config.toml
num_hidden_layers = 12
hidden_size = 224
num_attention_heads = 4
num_key_value_heads = 4
head_dim = 64
intermediate_size = 896
vocab_size = 4096
hidden_act = "geglu"
norm = "rmsnorm"
norm_place = "peri"
norm_eps = 1e-05
positions = "learned"
qk_norm = false
attn_scale = 0.125
bias = "none"
tie_word_embeddings = true
parallel_block = false
extras = ["capped logits"]
init = "normal"
init_std_qkv = 0.0478
init_std_o = 0.0478
init_std_up = 0.0478
init_std_down = 0.0478
optimizer = "adamw"
learning_rate = 0.00207
beta1 = 0.95
beta2 = 0.95
weight_decay = 0.17
lr_head = 0.0109
max_grad_norm = 0.5
warmup_steps = 340
schedule = "wsd"
decay_fraction = 0.915
decay_shape = "pow"
final_lr_fraction = 0.0
batch_tokens = 32768
max_seq_len = 1024
doc_mask = true
train_tokens = 209600000
max_steps = 6397
dataset = "wikipedia_en"
Each number is 500 + 40 x the weight over its row's rms, rounded and kept within 0 to 999. Layers, rows and columns count from 0. Numbers have three digits each. The size before them is the row's rms in percent of the matrix's.

# layer 4 MLP down (transposed), 896x224, rms 0.0651, rows 881-895, columns 56-111
095:547512393505516506482445509572521569543484472535510487494452519542520435479470469483512576528560585515429525516445459495493572547484526467534487506501489461445540481535
100:469580459448549485513434501503556510491487433497520445559534564428472458544530471429521439554489542465496525468568466458488517473486482516601470467483490556469520513510
101:497477480473525472481549470500541430459559550460505525504495496515465477515470430528442478433496489463449514455475485540529518501489515528452606462491566486560529546493
098:535434531509549613434556450485501526533489517563478525509551528543523413530456540431504459457504516500520423517481518423477553477525477503519507470521485503494475465530
100:504498488496523502537464542447535484547444573514534507499484487491527525475487447524521486528442475476397534509520478501483533516546514502550485494496506474565527465482
103:550549464540580488483543520538552522461425493554528543527423505451489480537491450523538517455507498505464493436505459409456494468454471523436441524478520485518569457522
091:613482542482500537462471524446452418567480502539500487486527535462525458462502536523553531519515502506488516532356398495471466471501453506505442538526457497600465483526
091:469548483504425528503521464492516434539559584539513489487512532413439560494515499473448457520471445481441456474525539480538495484430442426470530443576521433447513512485
100:491548525486498526464474563534530569440508535565468513468570512505501442523410578496429459510554486488490454553405515544464585490434438461457414455528568486495480504531
104:539453545521519526472511500496525457518482556538509590553556479529553478511497564477530514549533461430496540437504494499445481532522404476488549557495450564536556466536
102:559509497524496546497503497534471473485574453493531479532582463471461474531570489441544488532482505509506435476470487533539507494439494470553371548539489498524506534521
089:540523569506506437461552599523473438525495479462509504558470521546455492439535485455534535479471508504464489545511491506429563470520504488468457499487487515545472500560
098:573425508501525504485478470465472576528523536513464443523504463534530536593458447490408484557491496561525526509526525519508503475428458445473564548514551484475495457529
108:508417439452483542486392523488514538485497461492556571481435526500471482556550571475556426503504441518473513561492617494556491469512479519475453432494484555568512509445
108:484517469432502556530538478551497518439463523465438522509472587563468542518546553442449453527565488553547510568516482493431545513506458502541551529502529496467483440538
# layer 4 MLP gate, 896x224, rms 0.0705, rows 882-895, columns 56-111
100:469602532440524486488480478514460429520460482547448477536463565475455490487546519495522527525460447458568531471548488527457455502486523474621494505533428519536436508465
099:526541535440514497480587486563524489556565528465530523472524484528528467448501464474403479516567507513440458492505461539461531601471506558555568551579565484556441601483
098:441578459463476536459558505400519515506559531501517473486462493488446490437442494464529484485492470513504456427493550447431539465511479471505477521508529530542433523469
096:519425457503484523531537492515501471472506411470538490438488437486375512527516580517458485505524569466547450552561418473510441560418452496506461507509463538483511486447
099:464471481458529503517463524510491474485435514505442531478531488540536550531523513513423509484448511496544458541502448502458455548481456543505516546483519474501479473505
094:511497450483483509500499460511496485506521467510478510508565505525512480500550459412484491381514506485529459437471578531541444509501492559463539484404513482409569504526
093:537453518509528493526472598471539573418524457505468496477474507591548454491509549546535523510507546511511551498536564470468491473533538548465466440487486473516455483463
099:530491469456465453446539522585555488489539454487551494441484564581529464549519526497506561510500502529513467501526476500522467503497505540573467491475421504529477457486
108:447521495472445573586543513494478472417538431538514456542494464496439548493460430559517560524463597463556398556436545538462495438534435564550452507496466436549468474494
101:455554543536547543519579551531471444509438445491523517547474481517461550450473511551545515462438519484490553531478557474516496554490507541496565547518536411471491499470
096:511562470582541552461440428442500534480588519553538533423464537517545474499456441487440496547517507517527564401534511504510493563433527509499511522530543450482522456487
096:515459525521496523458501504423478490532518527493483532508466451450501481539505469445434485483489525492500558493554486476495511497470484393507490574485527550493466511509
105:453504444493486496557451566546438547517498500577534564541517509491478512498483459525550491508520480505545441542485543554512419463462467521500464498506411512465528495529
104:380539605513461533522529565362523454485528476543558512506528473492487467453490409555524584487480516495470457525526507523582482462443494469502496568511478475508484550505
# layer 4 MLP up, 896x224, rms 0.0671, rows 882-895, columns 56-111
099:442420478515504492443447523499502545495508538507486500505424539534432534507569492473499533483510507620503454473505523417509516493452472482462479523457487539562431458485
101:490460563526535563478460510447497529566499501560508547462593493509495457475478450435475486505535506529569521566500501506493537512459494432523474533544487526480521503521
097:575416509538447543505494475578543520494516447531450538511554456560465521545490525525455474504485489512528488514540476456512513408503535493466553509570523513451540516478
096:524495470521475469480552445527484487466476430497523498558568562505515501533449536498498463502517485511593420484468563454505487466461479469497552502516491537439545505486
102:510502439487465509532473530485504452447512451454424536485524474633482542480549487537467543553469542472568504492518478608530444441540477516547528553515516455538488496448
095:494507533517509498527511436572533500458556445505478558492537478534485562525494521537447487506518519461460502448563644427498483463578568464510529499475532465511492519483
095:528407539399510469497464510478522531504462478497497511518537467549500498597515466568581518499493577502556455485502486465529471510465555598485519557470495579446461438475
098:517379484482498467562531450461479426489506460432473537542415540479515479477558444534566481461450550530487496470618478417497464523534530452523563504468442457565522493493
105:458546473435541493491546483519505515437468520416443523508554531429495478528482538546500488510597608510461485514473570517499557481556475494520458420463515458495478516574
104:515500583442510502541583491451503491488480518466497462488465413590468478480474480524486468490483452440479470523479540510446457504476503532481550455538559538473530410555
097:513520507516564474543430528496522551481541469555526462434511499540532449527459467563564516504467510576536503487492524531481494499491548492498560538537576517504519471460
103:495529470479506518527506492550558518514507463507530468550494533497469504492545507528529495509444447464464388549455537521489472514466480560463503469527441485519551417490
105:477463542537528517522564467470492468530490470494472480519538460459534578397494483577460509495483530531542524500549378539492486498463463564486534503489492443498501465557
103:471445518468561487476473539488517529409500452548439535479513518461585458546526445559529552577445502537571495508571423486485563533510483475460495506449491487465558500531